Weights of a small transformer language model: 16 layers, LayerNorm before each block.
Each number is 500 + 50 x the weight over the matrix's rms, rounded and kept within 0 to 999. Layers, rows and columns count from 0. Numbers have three digits each.

# up: layer 5 MLP up, 512x256, rms 0.126, rows 32-131, columns 0-63
# down: layer 5 MLP down (transposed), 512x256, rms 0.0769, rows 32-131, columns 0-63
up32:551546573445548543486504408447521488554555521537518448469420437637589519578472474526456398491556475452408499549526479480451516507523496471510433495547472477520486512464506541468482528507504502
down32:552481444434557447463475547553458544393505458429520497375480532537536533438519447545466477552476489553385445533439461537524492375543588445399490490501503482534559517510520438535480577377475470
up33:424485529476542507456481582435512476523420482515443470474541479530503490518541487560505517512514456542432470512481547490567449510451524474529471506482494491576484447464521439541510450559583546
down33:544525517488528435527543458472512431580504522407434511535469464497495426540460559495458442527513446502542603596468432468554511507532536496530475524602493493507493545524479600540480569505508531
up34:508477519522528506581535410477495468524516576482467518542536454507537468517492485501531443461469529510472436502477528506547519499474585545616565462383403519572536612442481438478415537444534565
down34:538476569465460550489524589521516443542434489441415612550446443491625510577489533534573491524502534587460468580506577522494542467405545545533405483471553479584516451479396407507520587576514483
up35:455537456561408478521561503518533504524485540528609463439540447496443582427370488534491530456462473541458450524499499519558453448585455518488511488509592612558507470459450544470451484585471398
down35:358508480515430495592404497521459471463449527515562515463457494487425519461491402490497481448578532485457354518490378518523568561482536586478563460447522522522398597686435504558521502474478527
up36:547552364569464521456533485440556512414544513549471533521462471511524414443525468531543530496452433639596530426558499547502531489615461411511485493414577486445478567495540510478539450476517533
down36:497490478594562538482535521439521430414482531528517492511573540558525514506475489528416533540531439512559488511539487479567469525592493452535542542416509544483525530591592448596458481461445429
up37:569561512489477483518440478516613537510429472509488481420513467515525469574412601482483461385510471595514466493431568513424524367484489529521424496487531398559425487497518567416509483458612483
down37:469518581485484493495434560486553445440598412516537380449554461361461552517446522479442489447587416562554555495564512505491479472485490456516518538522476434517507573534500556476501409430461462
up38:573472565497424423548504403481549469466564498465549552485545518584492515451499472511481469533566504523437542494404494477563469519557589457482507475508515501476505499446596409465462458481517531
down38:500539524538433476440496496449485487452416487474498482488509502458489537531454532517493499501476509526487512528507447525470464564524523533437457450471446503499517475543473436532483473412534482
up39:442490564511492461474452537468492450493522410464553520472416538539557422494537532520424453527530566519422464508508487524533603531486458498467509494534521446554509542594517432554509521560460529
down39:436537454621526545473429544460530524588472469517497554422515552559533518568445461495390467514578444511594466501520507477535562480485455507496566506521465493520490471478537572539491476508597520
up40:469544504559563467485456492536538485467571506458556544435497499475445511571488458497522478468451529511587453416492543558556526486582390472470498529560494486478563550550492494490524468530581453
down40:433364442469501432511470588461402488480492430420564585546478508433588470416464582526497479582511483507402545543524307412511561542466581546441519454461497537376451535484476554443433442445518485
up41:413542534536447525503555483486486512529563512548483445457460524566533527504388505542527517555516467429531428525502388537512513457415483594523517497487527540565433504486504514457487446528493554
down41:488595446560433489442490489531420535465514447623511503535567552536411530521516479515400521590530450502589482465430513478562607444490529565440484556594502457497515593502419534555455478455452473
up42:481452442558527494510465507594556503520486440572497456478512457521480465543417465568586432570513471448656533543477509490460447505526511481514465470581421430588462384454489445502504470458545480
down42:542513502455527483467469445515489465511439526541520522500481419512460509471473424635519367599512474477526551496497489443596476573511511486524525492474487472623567628529469465431536490477462587
up43:443517505442491475521414480558471441618509548552508513401501510484545512586476444474532491520476576526495445451533503518461521504524599507544447495431501460421502527537509517457465422494457535
down43:580559516481535483436413514553463387385482499525579529560555557462422560463466491413447525525433525414527551545503473579447511462555534541458404566491465510520426511467479505456608458468536467
up44:517506488580507519339448486569502440516568550506490558496490474539495445519460476461558490501536404536433509503556471538519472505430547476539600516454565554510486551436538495475540474519481457
down44:495492514452446449506516566558478424413543404523566553555494408532502505410500442608555528447557470424463533545548543407523555487519546549479578467492534531443538457528503557325528533547642483
up45:501520531420402540408438513436531532470529568550540572491508491440481504421538543525436505467494597568503587600562507564494457523507530507422559469541504499518528487381476513483519513460524504
down45:438469489493588462445371448453516464570406476492433481572473423478389444415459569507467517509501487502579415522520466494471589512490534564465424510498544476520509495513425484491435492466505541
up46:403437579515510486486640449401621535414609587578508476547492500476407508375440521594566584454529532424468392431560444449579481502550350458529544455463508531428445541481661498521448521569442559
down46:499494499496495495504498498510499495499502501504489499502504503498496502502504500505502497501501499497493509499502504503509502505502497498502500493507508501499494490498495506500506494494502493
up47:602568600481428511490475508473480473550455516536455585431564472520478538591459404538526444515502344532500500524540543506442600509501513486453464418407503501435538434456524533576468511482442496
down47:558495500391491445488506434474552454479534575500533497498488566489541486546559508592522465542520445459541558518496508436481507503570552426507512530509534396532444453490554557461434488469539525
up48:595475362505426481411524491628522523480535509496523461524513541485469517554544518552584515478437455479481476537547576512486504489474463468516480497530465512463491499490565510488457455585483446
down48:529552475536416410449482538467481539460492588447502480376510529435552466579503525468533540498533439495475436588511531562469476551548496435395468511470452436496511497604450519550485481491503498
up49:541474461466428501492564446467463515543487534508413520528487663464489563385476341487443512462492473510534480637535473478518487474459487411577548540520455457532516675510446575482572506462498526
down49:487574526507504500629430419596507475541440552466493575577493529510512462494458606518477480371542509467531480507477505473496433519510420554513536441501470571479534468556529530471578488495518482
up50:466513484490482487555448450553596478530502393524451520460610533494542573529547534477499449522513474426509479443582498487387460437515547539451502473453427441563460515454495553478486402492555512
down50:465546492561546584398466551474455406518474512570532484532457478536450568577452511487556457552509403497479425433457526573446516440544550500444462503669379500463426417545369513533506474607498563
up51:552503446532457511503494507445519473566542559550522400538474429501446489517501567473522497501485506542455504457522521567456438542500485493483486469478541453567535506499521480475488433419476480
down51:533493566535466513502528621492445595469502532508465520514467556513523499502506516491434575488474500588564473433531645383480505519464505462500483525328516368519479471543544547504466504419448599
up52:528575410500521553450444464467501527504479413416482488440501453459501519447495500479522455489589529463495523484511554510510406513547439501513490477579515509492456496575539478544523532534505481
down52:489496552462474527499483567501443424550535531400525408537443495522532699570443476415442426624506504502471606533509359545424533535452581500474558506512507582493499491449443432483508513564513460
up53:472443495501398591508514621497580495421451479489468536431444494541558450523431584595571503490506551496492551449576440571487553487554502438526478575570501445432493543424465509432478563434523593
down53:454468516497525552491456553491611527457543470481486531548554508539572541369551493554526471560565492503470562442509460480516527567490563459498402429517547558501571584520512464489385533459520483
up54:611564519486488522533614471431562465557480487442515453533495507390523434500468480502508474442573556461587517541508489567393468443478475581520514484488561632441533450363461501429535449549437581
down54:531423418498521463550480558516459476564504462427486507480505445472573584512542532444614576514462559483590555500635508513500448470520551524487492400471517606449499513523422562512456457478573471
up55:615535480468561527503483506543424464500529571533524505538471415564486586531567472464436581497508521495555496506503502613490491507489507511565557546523456530511420490462480586501505532397387482
down55:525494492385512572495549543522499557454449421457496586442448519519541594446511500612468507596509464396519409548486525532508520512487523474478455527551520559486552439521457423504488553548431516
up56:422518486434498468568537580524488506455485585604509548503502499466506537538468533554470497489549497461501508473422479494549495517552518532478461470451483491463494438515540544564478508452452568
down56:549525542466520445483456377532589486390456521476434510417458531417574455549420590507540516485483502569520561490495516415560514551454491582454458488448553575511600508491578530628542495463550486
up57:486441563522470480458530478518571472405469518532552557491478495507543523476471474525436542454466590497455468493376512524486491451486383473506541557564480472580439449591500470471448463533415495
down57:415429435510545494524489546485482475635559467452428553453549510555544477492597572557518569508563511476476455362594427501566474588462402455489507461499518467517471548431499519402519502567506553
up58:549552511460466464441554437529391457431454452529471464487499448502528511464535504526485536413554540487478546527484414551562492587570522510393449485533424446521533478442435433402477559479569516
down58:500476454436405423489461553486527516442482463484493371485591457561458476463532479461488595510575460529511475614439484533554556518600432547437608503548472511563539499561480472514428456513534474
up59:362442482500538518438497437509590539479457505577510518523565437530552429481575439454465499454507550503538519514542441509512487595442452541561540543436405554527450512437466557505508478543443552
down59:444483479595421539526406512517529443460527435476438473554458507452458538550475619472442564521556480506485574390532512569562510478479501507443487500559545547466569600392469458534508606546470559
up60:486457455482517488490478449520502491502451485468510529543492563529441468490520495518471535437435449523546471480478479458538495389457511485445443449552603508547433477501478576604561591542442555
down60:558536513588449539515513454524466497463562495470475456489465483483493522455495571532537576497510491496529666599524431535505613421447360421520424529596451532589487458523497476519467582488510539
up61:572466448490484575461537403484417507584533529488518549496403534527559484477473519432522497487619509509568472399510531492581454500485437472553493502457460618479562533510406517515458512533489517
down61:424484493430369523579501497493465482521548466462576576506557418493555544581486513544557549455551555342445521614469414439451465589432444419458547442585536540466465541443425486592383511516614345
up62:633473534471509516529552462494472498555576499514493486525492421488481487531468573532576508595514516480532478547490462488586503499512484483480514443493521564469534501560502473498553512537541485
down62:457487500511484457575529511520464434428531494455469494500491527485500507549478493511523511476479537480376533511490446570483469604487496494431507457604476610607487544560457565554489429474507444
up63:426540493482472526493450534379555500504449471511482445505430394508462574501483525520479552514391633529530485535558487568467519462532472481509468568458481557520559427418548556495431544520549510
down63:501468489453514564492479514503476520424454471503469519508457561547531496459413543448491480558469493462526493514455572450507474529509442639466578520555487510560598539530519492488476471489502503
up64:406544552546478462535476524423548538487560515531548576476495510506517583460505558446477501530486480468479539543480493615541487471450521416506526478496553475579500522472584543499520435439546458
down64:430379447531493433561538521465446504516392527552466526466493494531498481497468516477530505457593509553508581470523504515649483543458513474442578472428501425489507500533531612396434435450420515
up65:464527409560554462592515508525534539501394541525492472513595513477493602464504525513513590438496424507526478568487535404536540495572510524451496631488480638479526494475412568601542486485489530
down65:480496522430555626466580550442528385559482489530489468511479483480529494494447511533433503522562578533565393520488512458506518504519472497415530505457453458529420576462424471433507438538549402
up66:402478387523485432521498511509538520514508547559493572427560482471489595495456480528581453568510577577578495454539530580447481556535575485492511457517387620517470502474506494476527476464579458
down66:422445476537535454505541504529539490477599418525543549453475523476493430540502447423471557508565571468570412465617475449563453467469473539496511463540542489494508505497410507420459454455467512
up67:502481511513546458543522399494506527538509512494536521471472515420555545530503558508489440557442546572481516470532456547481460426479518520473492535547541444539557632489457425458458478502459461
down67:526523507524475425455559567435531566561454448468529503509486522515518573509506625475500450541543566507526403502544442497442490473498494486549468529454585509430462546498472485525484455473447658
up68:479442493466506559496561516545458521508505530568532614441523497499472499520511493492501467471489472532473498477589521460481461527435485541542597509483417476533562552516544564432483526407474517
down68:571518421501439409482568515427501604452553500543583500454409493428469521526601518417533494593540492535509468578481429394420434523499542517479539531510474611500508493492426440484448293508536583
up69:447584448498414509481511509558501463435559468531442549514453443480526509513501499391549501459549506535560564488513492500507485406426482516475568463434543465602505551421524575484472496462482461
down69:418477480574396397516494490551587414541484580497510530545547517539585414593508600495423544462481403478462354547575479493451518439568490473485464474484602516456583528466413572535514501502460504
up70:514398679491574580394635567437431438434489641621442690539563385454555472525617370426409534467542486536415471611427493564523406545481527538669499587504472408295496495593543395367520465386581473
down70:502500501496495497490496506499496495497496496488504503495499491504498497493499497490494506498503494503505498509497499495511499500495504501499496498507503501490497486495505498514505498491503503
up71:553480516467478531473500458486511538539552533477414531536452503548502497515486443435451495484458510569432462532571518528439556477593467428575443491418516500568618499511539463444481562517491564
down71:429573553574500455408398577439520515504513468423451427509394453536536567554454536427444417592511423478534381558577481554506544564499494481547522607617485529383460386514464390515545527398514464
up72:572559434608433492459484413511534463529458502459487483499533428537549390489505538531532479458518506550529551549485473469481575457548577537577535439407486477471485490448448535533530494490509406
down72:504522500605556553472543480500574457492519512533572457491503485549525487457425589537442480454514597488426423454500472525382466469399455545459524518568542504410456526415462390532416445429561537
up73:486535538537426468489583580569476475460523539533486534550512511450502481513525530476451494511513522526515502509504481496495483532492511454488506498497494500508498532441490511441500480483505457
down73:463573474508478494517617507510465542601517511517559477458425517518473478477575417521516477507420477534468491438422494438488478680513540533477531619500512499484483527490502487592478466512474405
up74:523545551517562535442519516551570582477454554550402490531479491494494522492505518557509523462497612497477448524520474507463429510511613550466464456401472455450496557557589500461588506461448515
down74:475475477593428412527594506511417532528404495521465443553577563515421531473559579538533450496589533625478564497490466505540406487424452604423498432460523443412461594517418444514506469415593659
up75:467462592507525459520512346458490490572437556485460516527513555477546439447472457621483503489459510551411496467462478501464493502450499568532495487545534516546474490580490582537562549528426503
down75:455534530479457547462585417511451517504442563539499529583521528481499495486508495545514483477539557450496467459497507579428544469507486433428536511511487452652535501481479473528581528536436447
up76:500412562508483519529495478629443487459577505471573542495433537551470489479529482501528534445443465550445641506504619547557500435470555461549519532649481497456471481502422485447561541544469494
down76:526555480477539532504508499423494465439443526519435567505459462521538545499525496535502478529471491493549553489510506468565460487456453500501462509501470534533471515514415423475470534539553450
up77:419495555568512449488538594486502482476443480569591577491519533442489494479528576492464546487438519522435511477490439521466493421510564424436503530430511545566477525513492519546473484550429501
down77:438424437497485528440420519347505553511579508378495491433564534578528454483458491506498543516492513430480603495530494502506442453487444495527553435493502507543496493584528424583454467482545521
up78:463471466452470609458525436514525457476545574417521490476557515551520458563516485536504440467546504532456501569508527509535535600530426515540455451522519443510388452530513538494541483547553487
down78:490493470425469454506545493505539531542464535438472502613439472426512496477523510528512483389590436419523517586560391574493426533410502601502563456421550528552483526402589414585493469329596470
up79:487544533462430646516569523550526510405517433536515520481476508504378456472567431541469411529494590482397565534529508542487511513571464397506392502530433471422479517416496536462536522473514509
down79:538573518580306510507503467500517577477427474565521624460452504520437443503439565541520532424426509472410419415520490592506453466539513545393474532561427441463555501517541458477467492616459542
up80:572446528541540680404508522540578567636607518549389470477465413436415608445440413734374436512512439764527461602481500548433582513461470398442476531601605405616495493662579470443428448484575561
down80:504506497505488497506500501498501508502497495488500497496506504507495504500493496511497499496499493498503483499499504505495492504499497498488502497506508500503503504498501496501498501491496490
up81:522506510483555487495543498551508491468480480502455458425512569388524428519510503556550515495554558524485486477456517497579560414409482581502479589601587526442493494408450535493469630531531539
down81:435503466568476518580440550519443455562515466565445549443479497553437558412436530529574453373624503560577498574540449559556546470485423517477500566469649418484465508494499495494497521500378606
up82:505606410515433455521541583553520436597485559527480473548563537460507468521437507531436479540548515607525528390455533502497437514504505514472566451442538493465489492545482495501509490481525516
down82:536501441544477545477590508480592556570500478481443509595586535464511531538507489435529510526387450479526476564559542471474494468502495552479511491432567494541477419453567555478470533500561523
up83:534459423511512480425516520496477583550506458526464420498421527522525465442441440524472425576471470602421532536457489578538582452533502478496429407487527589569572481474447505493434465560579383
down83:516430416413562571508449463568427608500465496460383460470477489392522573419408463540571545500414471506569514450554461463464636498483609414485443490496539506546461524509504488506456528601533528
up84:521503470425413426398501502550499523481426555516415519554495543517500560500460509490492503472428554500492569470534428486440493510468577494477457522592484484484519549551597458450452511481476556
down84:549492476470504473500515507596487426480480519480483473518486594492487516451483454457539562529512545498519447557520442403530379553483476488559506554496502443526487482541550494501455469447487497
up85:533488506509600517529434525495492575492489509489473494509542493504503500496560491508469511499574476527499574555445547487569488514472484500450541513490475492544442474481538507475538440483509488
down85:566472418552451469456504515521455456552412525446474531469528494519606504486581458562583540491472487511483484421641458506473484564491530520544447497472510488580546565470527436572444537526524479
up86:477492549516475534498564529479403451367535423508493535510589461444616499452493509508526558503518501548523450579520517582460548484588388559509449339418526580455488424481486455465551429503476520
down86:523562457470543462516485435528490509560610456459406533481527448434528475413524452564531430557480483553489481554538471440502507474535453494519544413494467431494565597465463514456469508450580406
up87:538449482516498516475448514523521489493517553535490508456544478502438548514439568576441508559583501442470454555466547507511471483499557570465492557450517489544501561567515479535471468535473442
down87:447479502528481550432591535634437502471437571481671526462459497463563493511347465484408556545460476525515531504527650451493547503591494453494366549526496470355570503571394532532497494384473491
up88:485496606462439562483513461464525567547515515611535483506502403511448477536506542482510495459506563599450523483602491480511531461558419555556451587441347474451558475456489416453433473449527537
down88:472468575422433473511461457420525568519463549571540483444450445462539513564564464564426521519487528483454426474509555443426528451476466511525506549498462462484456477474458501524467432395509509
up89:498538519488532412531552544519478476417524530530565514473507508496570508437409567533432537360483549536419498511437510506473400531455500450491525557528477453484493508487491467454521498423471564
down89:490390471541576435592531548479507527583467526491476469447376512640431482496523548516522485467571544477409493485543605439438497575604535532446581466401460441490530503578591535564512429557482568
up90:416536547532580571466405431521559539459496456555490442525668519522443535645378479523433638479385492589422435542500532481565424556520435470509501389590455571402606518479651523395447419506345481
down90:495494498505504497501505492510492510500500519494494493510491499502509491507500513506503498508499487503490503502489494507499487489504496497493515482498489480501498508509499505502502509501503500
up91:478503526501529486510561430433478595547511501451449490507505489467584500559528455518544469473491517546504490573555508400467521539529520514618466530593490499502453463520469456455481519601480541
down91:501521480516548511485547542455536574466509561470424486531527507444531489491499469537535514569492481534513479522487509544567499579505528496469493501506538486527498411535563495463526508503480538
up92:397503488492419477503510524437543496589506558487480453569533462496479478510514490544384526451536584505450532428566488538446512524430432498462403537643473558648495629444534500500537507495500475
down92:518467542503543479609456412472499466485586506475515516519389523510491474481432510417593423496613420617504456446548464545527555454489420531527463433493560559481476542373446477476513545486458552
up93:439521520495488499401585451488434540436530481524455558526532653530443499530553463456448547448560580485570554566567495520465426515536453484478524456487468484422506491563550468497567580420558531
down93:617557575501416528449407564489558486525569379451657527583487531456534545546418550473540491524532473539526464599556480466546451516438545469478529437417501561472465471494506525536485481409432403
up94:618452465450441537485433530480557546536461533531544401418531467479477524537465453468475567592497548480519473504494470475463552418417421519501439507508377577484523548477577595492544485525522483
down94:507494471468517453511480587503498541519452455547473437533484508392464532469492485518553391479454501444505512476598540492492513422594525464556535508530499632477493585508445442554508438497464414
up95:481575490512435573450483457463485526530500489572465499484548542434548457563505522564591492461465552491571511426540468495535499621547475561567576537542510550516484515517563354485470441577436537
down95:486485667533446525484520453489582523495513473436563564523502559514587433514414488510475544475459549493529464543454390469426498545536514554467447533475601619519431473506420483570518482521571511
up96:449523464513495437467515581479581562594546395504556509569506500513463489386506551604561457450477573519510612589413514531453539473525413467489418466508505596506392468401400510535468506556460459
down96:475467481502462449574490478531546490486534476491437511614515515497537449457538463454477546440499519446505508471530539467504521473476508517468410555484492423459509493440534467489483499547488443
up97:519510473503565492422475429593521529498460541464529531423473456460495453528510530434522476523488551485584507520556463447478476531554501454518572537540443466399557498481541558407469508441448516
down97:477509482630426481522452550472547471427499485439568516525562493470550530500447458475551505572533545501424481486414490540440506505558537447547624589381502462503476498416503537415509457501526538
up98:502519462531551514405420559524486513507500435439473476461513431485487552527491416546484599491463500564526386536559511484493529531438510474477537478437555492501458462564476503502530452525447507
down98:551474518580555606535521379480537447640557449422483543461492503570543491547527567468496496510436555505486571527417451512528387585520500519477504425555498528483429468386462440531547547470580434
up99:515519451576491489547521515490420484539461482536542449621624473536506468499479559525485446492519505565537474532489561531533488429497439439492508498516515480563498496441515488493495538587477541
down99:495517554512493438510431518433517509492449500499586422570472471485498539547493459464503496556612574591383514566556459483522482588539432458484446446520553483460511586477541489536494475412489567
up100:581473423493668370448563322532520504464404536659412398452476516466535534416570494540661528472488441418279539576571580550353555524462472550638446515463487505467505510475464431460385346371457688
down100:507492500498490503504503495492492501498494495494504497502511498505500499506497501504498512499506500493494499496497506502503503504501491506491497500511509497497501494513503505494498501502503502
up101:540501450490489503559529490533456505548510492625484514555498462432502418508547516541496559549515478528539506481505526470410457475479579460591401524505545502522568521524497553583487492548522522
down101:517528425619543569635486535528470528493416533500489477575397458423569456413531574459458434521538460453597461501511492558490515621615471515496476525412385490526462554498592430551558531484542599
up102:504541509519604443407524554522502548439476543520446472541512499466542456481485491569423538463548484579589527521472482511520578486457517405496496481463518562520522498486454470491493466513491512
down102:400457535384471558525448509458514539493553503489471482515512523562536470374557593573628516426483463509448404406497421438468462471518462440465570488481506570538448505496466428614485589568516379
up103:505558654500421514470483594486446512540567523748490647528567372338485617631432545554542481537500421626520545609443506551537500509385484521541478449458515423411417572698522511462503597554433598
down103:509498501495492506505495501499505502485507500491494494502494498503491498493498511507497508500497499499501500504498511505491498511503502505495503494496497502503497500499504503507499497500504497
up104:530471464468539528525524511479480578553466478475540382618437479471542546542494593542647520540525594487466517467531576472535434559491524504544452448494494490480496514466491551500495520432505501
down104:557479569595435500529536518458583432537544479493475463394478566513583515524597445536491493537484492502481504537481463512456486430437433458494452571519536486494550463457382491547536499468465486
up105:518510520495482514517606501466463474496537570473553498428562486506427479534493456505490445523426544495495507514553537502542482516534513499481430392510501509544492523470498468499516527539486440
down105:468473481519529538476511532387448553541546379628448518521493504491517557421550490467481498487473467498485481552532500493522535445457537570505503558475484464523469567645599432512432484445452530
up106:487514522451448499475558441507490495509518554486488482496486524501522572536583485507560514578529483425490467492554486496495508482472455500594523440444517448460518483414517480574447489476526464
down106:547460518483490514441512556503593479499531509605544483474538405517450504466504481487520435478551596535426486433497423517479511467530608585591520465477562456539472448568475475451451491497456546
up107:555620527493493489524497533566509419520476524579439426599528526486557547503503515530475530417487537523527493513477502474467538453476489516468518490474468496464509536489526480516544519472482533
down107:499522531521451547503532511465461496500374498445390586466579510470521495509527584448490480537615576542555567474508462470410508528487470528429519523411431562548543601446471485500530491485499504
up108:427531561539504426515450500534532486466545442550530603534495544452471465472503490480518432518560529485566528446524498570546465477513617545466509539424495487493459505489534553463471583452413447
down108:584492508438466491467496557532611487538448489431479480485423506476481415464404472593522532499415506548459401484523459481552440541531612473614634443459467560480477534505533576503543558504561548
up109:502553575526472536463514446478434554572491507470433449405466560508480487450564505489428445452562533472440475429549522484549408561493495516518569433495484498464468474473456434513469514571474521
down109:549539510504434514471587485410515479517555480436522426465581600593526580489457507442516525461515488463378396459498460488466373475439470498621493512484583483468455492420401490638518528473503542
up110:442542495542512549456591540480475495515513500623468444459503439496445469479473505499576440561474473490487533458440578471440524476528399458497476463483466409513512459499546533462466401415504571
down110:522517469591450488486398443447482589484518456533477553468530493476511487492468528459554568493509507518575491553505572519413462466513388583446485485439470494517466537523469536495520485445386405
up111:439547501542503553535476503525625524563474470514521517488512541596477485555457445505504497581518585484486445495464531361611391541482453566550511564536580543445508483521478495479512508498505530
down111:532521474501452562560494427539477592512545507563478422509489415482491570503461485471428498574500481539461501546525409516616425467420469540503474611427465561485539519535550368470479486515463527
up112:540593592524600563601570394435482439569468538473574574573540487487496490531629539534527449526455562507440570508602540479468514555430463453464443589462545448442444533457535445512523575496459476
down112:561554554534496455468416519419452454513562505620435430555506509582461475481456461552385459355538512497417626487409472474670442531482467606463499486520561545362472515542444513514485445500511604
up113:535507555502504502460521484543582441483444580529481530418539492415585547438515457533554499474460531503459478540485513499513523496521521412590459506487479421430489419387472556535539547429576512
down113:424493456487550474554479544561527509507521558445575570494445476478442554470445489534634412520455366502533527478440454530526428464541545424513558564523507554521440585485490486546545564554546476
up114:410482609496511617411526567432575596556450474650574599522508527459518624482491507520535565442567464664574528719536534646254385563486512517550462514543346467491423519601595497347468512475482486
down114:498501505488498515504510501500489494494499498493506501493503514503496492502493503490485491508494499501502498485499490498496520499503490502488501500507520509503506505506498497514507499510490502
up115:518562567523469532474517485465554429440533532577498487534542541540551467486381576464497467509546505522496440542495524533482561538586523405580445558446460507521538461552539476441451450526460410
down115:543541515487462534518534504442668377532491579461345471453474567609548433526432492339487594611455443453424565464503543586396602520579480426559497457501515576627530549599494473452545453537428443
up116:538536557518557486525532458548526483506571590510484498481528479482435533399351438423414485470528455438557518516467625485530440392553553447440527446441460449534486491473468467400504561471482555
down116:369411475514512474563412486474560587565502533516424597516550493521486482474566502513590463572570473569459515541524542462518440472473540515445467535453471573500454508473474540454518473494465435
up117:352483480496502578539531457544559509580442524510518499396500490575522476538390505481507543495471491434402478503479462494473411504579452504534485516479504500516625395458484471564525484493511542
down117:474550473398443504405476593557464522513414415468478584470518459575441607490521536479591516490490452432435488595547552471512442608473557561568409459481465472516470599481594419474510478437475557
up118:491502604466559491540439501483529544490572563447465535469554427464484568565542540477457506420486495463517515450505517496494503552431460457490479515461523503502506508507527509473570464526480550
down118:476521496474471558513526432429575419464546526561585518473454529559464510495435400342515583564533548553478585540391430469501443535553623527559537517508525497589516444416445440573476447513597500
up119:483550450509494431497461438532480580558548495456476533444542514488492514514526566559415517385518569445482467423532567475525434505607521555539495520630506503444621468386475528516486557503473573
down119:481463529459541512533585508562551528631497522475502543493437465556560409547435516423482568562481462583554476570499496513441510530552584543436408554497560393531519480567486588626539534432472425
up120:430524590618521473521467437514528573462578519582534507566492471460496493523554459493504472516516546486490535416566514482491481493462495447489459582559421538426597563511530519487485547585475463
down120:439552515509556525490402511429481445508549441515561488514425588495578472477512492484510469549482475497499483509532500440528497494415552516537498465526491540526517555517422571405553520500472508
up121:359471558519545433473448451485613478509529472547573509499478416490448520514517470558480518475445529546573482435468604627405526405440432394590445462530537499509406480533498516535530477549464584
down121:383566548535518431414536440513511371467516502477460434478336433547557534454497513463522528569498468521550492598329536554421485563522566570592592473448506531442402485533469545585448450562488394
up122:419453506491493566456482499575471551471501436481500565532559493471597521489562491548528454479434527581480501455482473542554377580488527554522530483498538481528533455484513494584412518495448468
down122:469506588439598548460508453477520548492509568487513518445474459593522491503461578434509450574485511466489380477544459425504513571523481511576523566536505450455465494412498503469633450572464595
up123:620432469523417487585459510514461547518501464539469507437469527454485593514484443532528494479448436518449405546463599474498553494516537503483505468492548511415472454516501521517497556530509547
down123:460401499604543551595578505414494500439431462558560521458530481607463523487555439431531624464583514526483485585618527484575593542486480524432584509466496487536514468401432522444542494483522459
up124:515362513531526520632475562552505537397413555542533475426479514600488583466485525533512512517557542464528488546488449607552477429428511513523565495459518472549564494452518443481507474508478504
down124:469527485497401499507514472518584560500386525549501460515495475610495479532451542516509427469503474506545509574475465520495467530460467575488521431506561536458543506548475500545478445491417582
up125:485521483506515560444508541511448455549495533541364515444508482467419539487429562535469527580497522588504407574506443561533501512495485457512490506517491500421633427442483475500483543516537456
down125:511406474542457552453539514512458498593431467515532437462493477538586529489483513575488461501539433526510562559481378579489491474390498499571477504525536445453485564480483531507475458445502610
up126:511420533598495456490473520518483503541486484420523557516557520588541494492456528491482469508460489497522458469457504491503504449505548509448517483471522466461472449422532452489503514474405491
down126:521507568517459481491690538412585437437570420489430554540382508592545513528469567465507489564477499508491509489353493487540564450612419502391418513422552511445480423478383471509578414523397500
up127:498462487480533480584490554548560497456529511483484472530481482512432526580522494547528520538519604522501459462469569545495476449480559474533563464489502483494556485463510451508523475487504463
down127:575463466476496417411471495475540488496498562462530565492442512534529515505462582461479458532509517404516506534483465551531524488562488464446477525474493493499514521537454490537530526518510499
up128:511561448511562507509518473543457547458477574579443485462502548489436458492521473416569478527458555576507552537423524521473494493458589521507479470531588481457481530427497505529508472470552609
down128:474541585513516411576602534472517583497483442378532539527515585506507400476535488424588533593455480544490564486521512486447440448523486520498585580581563573510479341539407492533493547478469494
up129:526474502545480496460481518476493530485509527474422438529477491527585533496486415441465515491495535622553508432482528537511508408504443530441411392443451530442491553603512520545437483589432528
down129:493509510443396424570515528486590448468442492463483495487411648488553486488410578397500460481600429543479454525463546404507521476498477480449555403480556541405507443496481500536450461521534573
up130:424515499500568538517552502492421522486490433566450463545503579411343557475586553463553518464499529600483525469486511564430580453490491548451491505530482512521453534488512565422535515516496498
down130:478447470563474541641577421506487470449501494475501497514538571464429489481499522448506576552505477536413501545520513458524549502632453523532518599538440461534465602469392495493537552492591520
up131:493509512450478463403580556453509536475543534510492546550456506525516536573438574517494523452499569500590583433591481516564364493512427504497587460569488484544503553512541517443486469440500489
down131:553346560577524531469465553485537463461509435436467549575543453396528543395489451426494553609435417440559443495511538533475432588570631597508509427543505545474455570513485490552476460513484522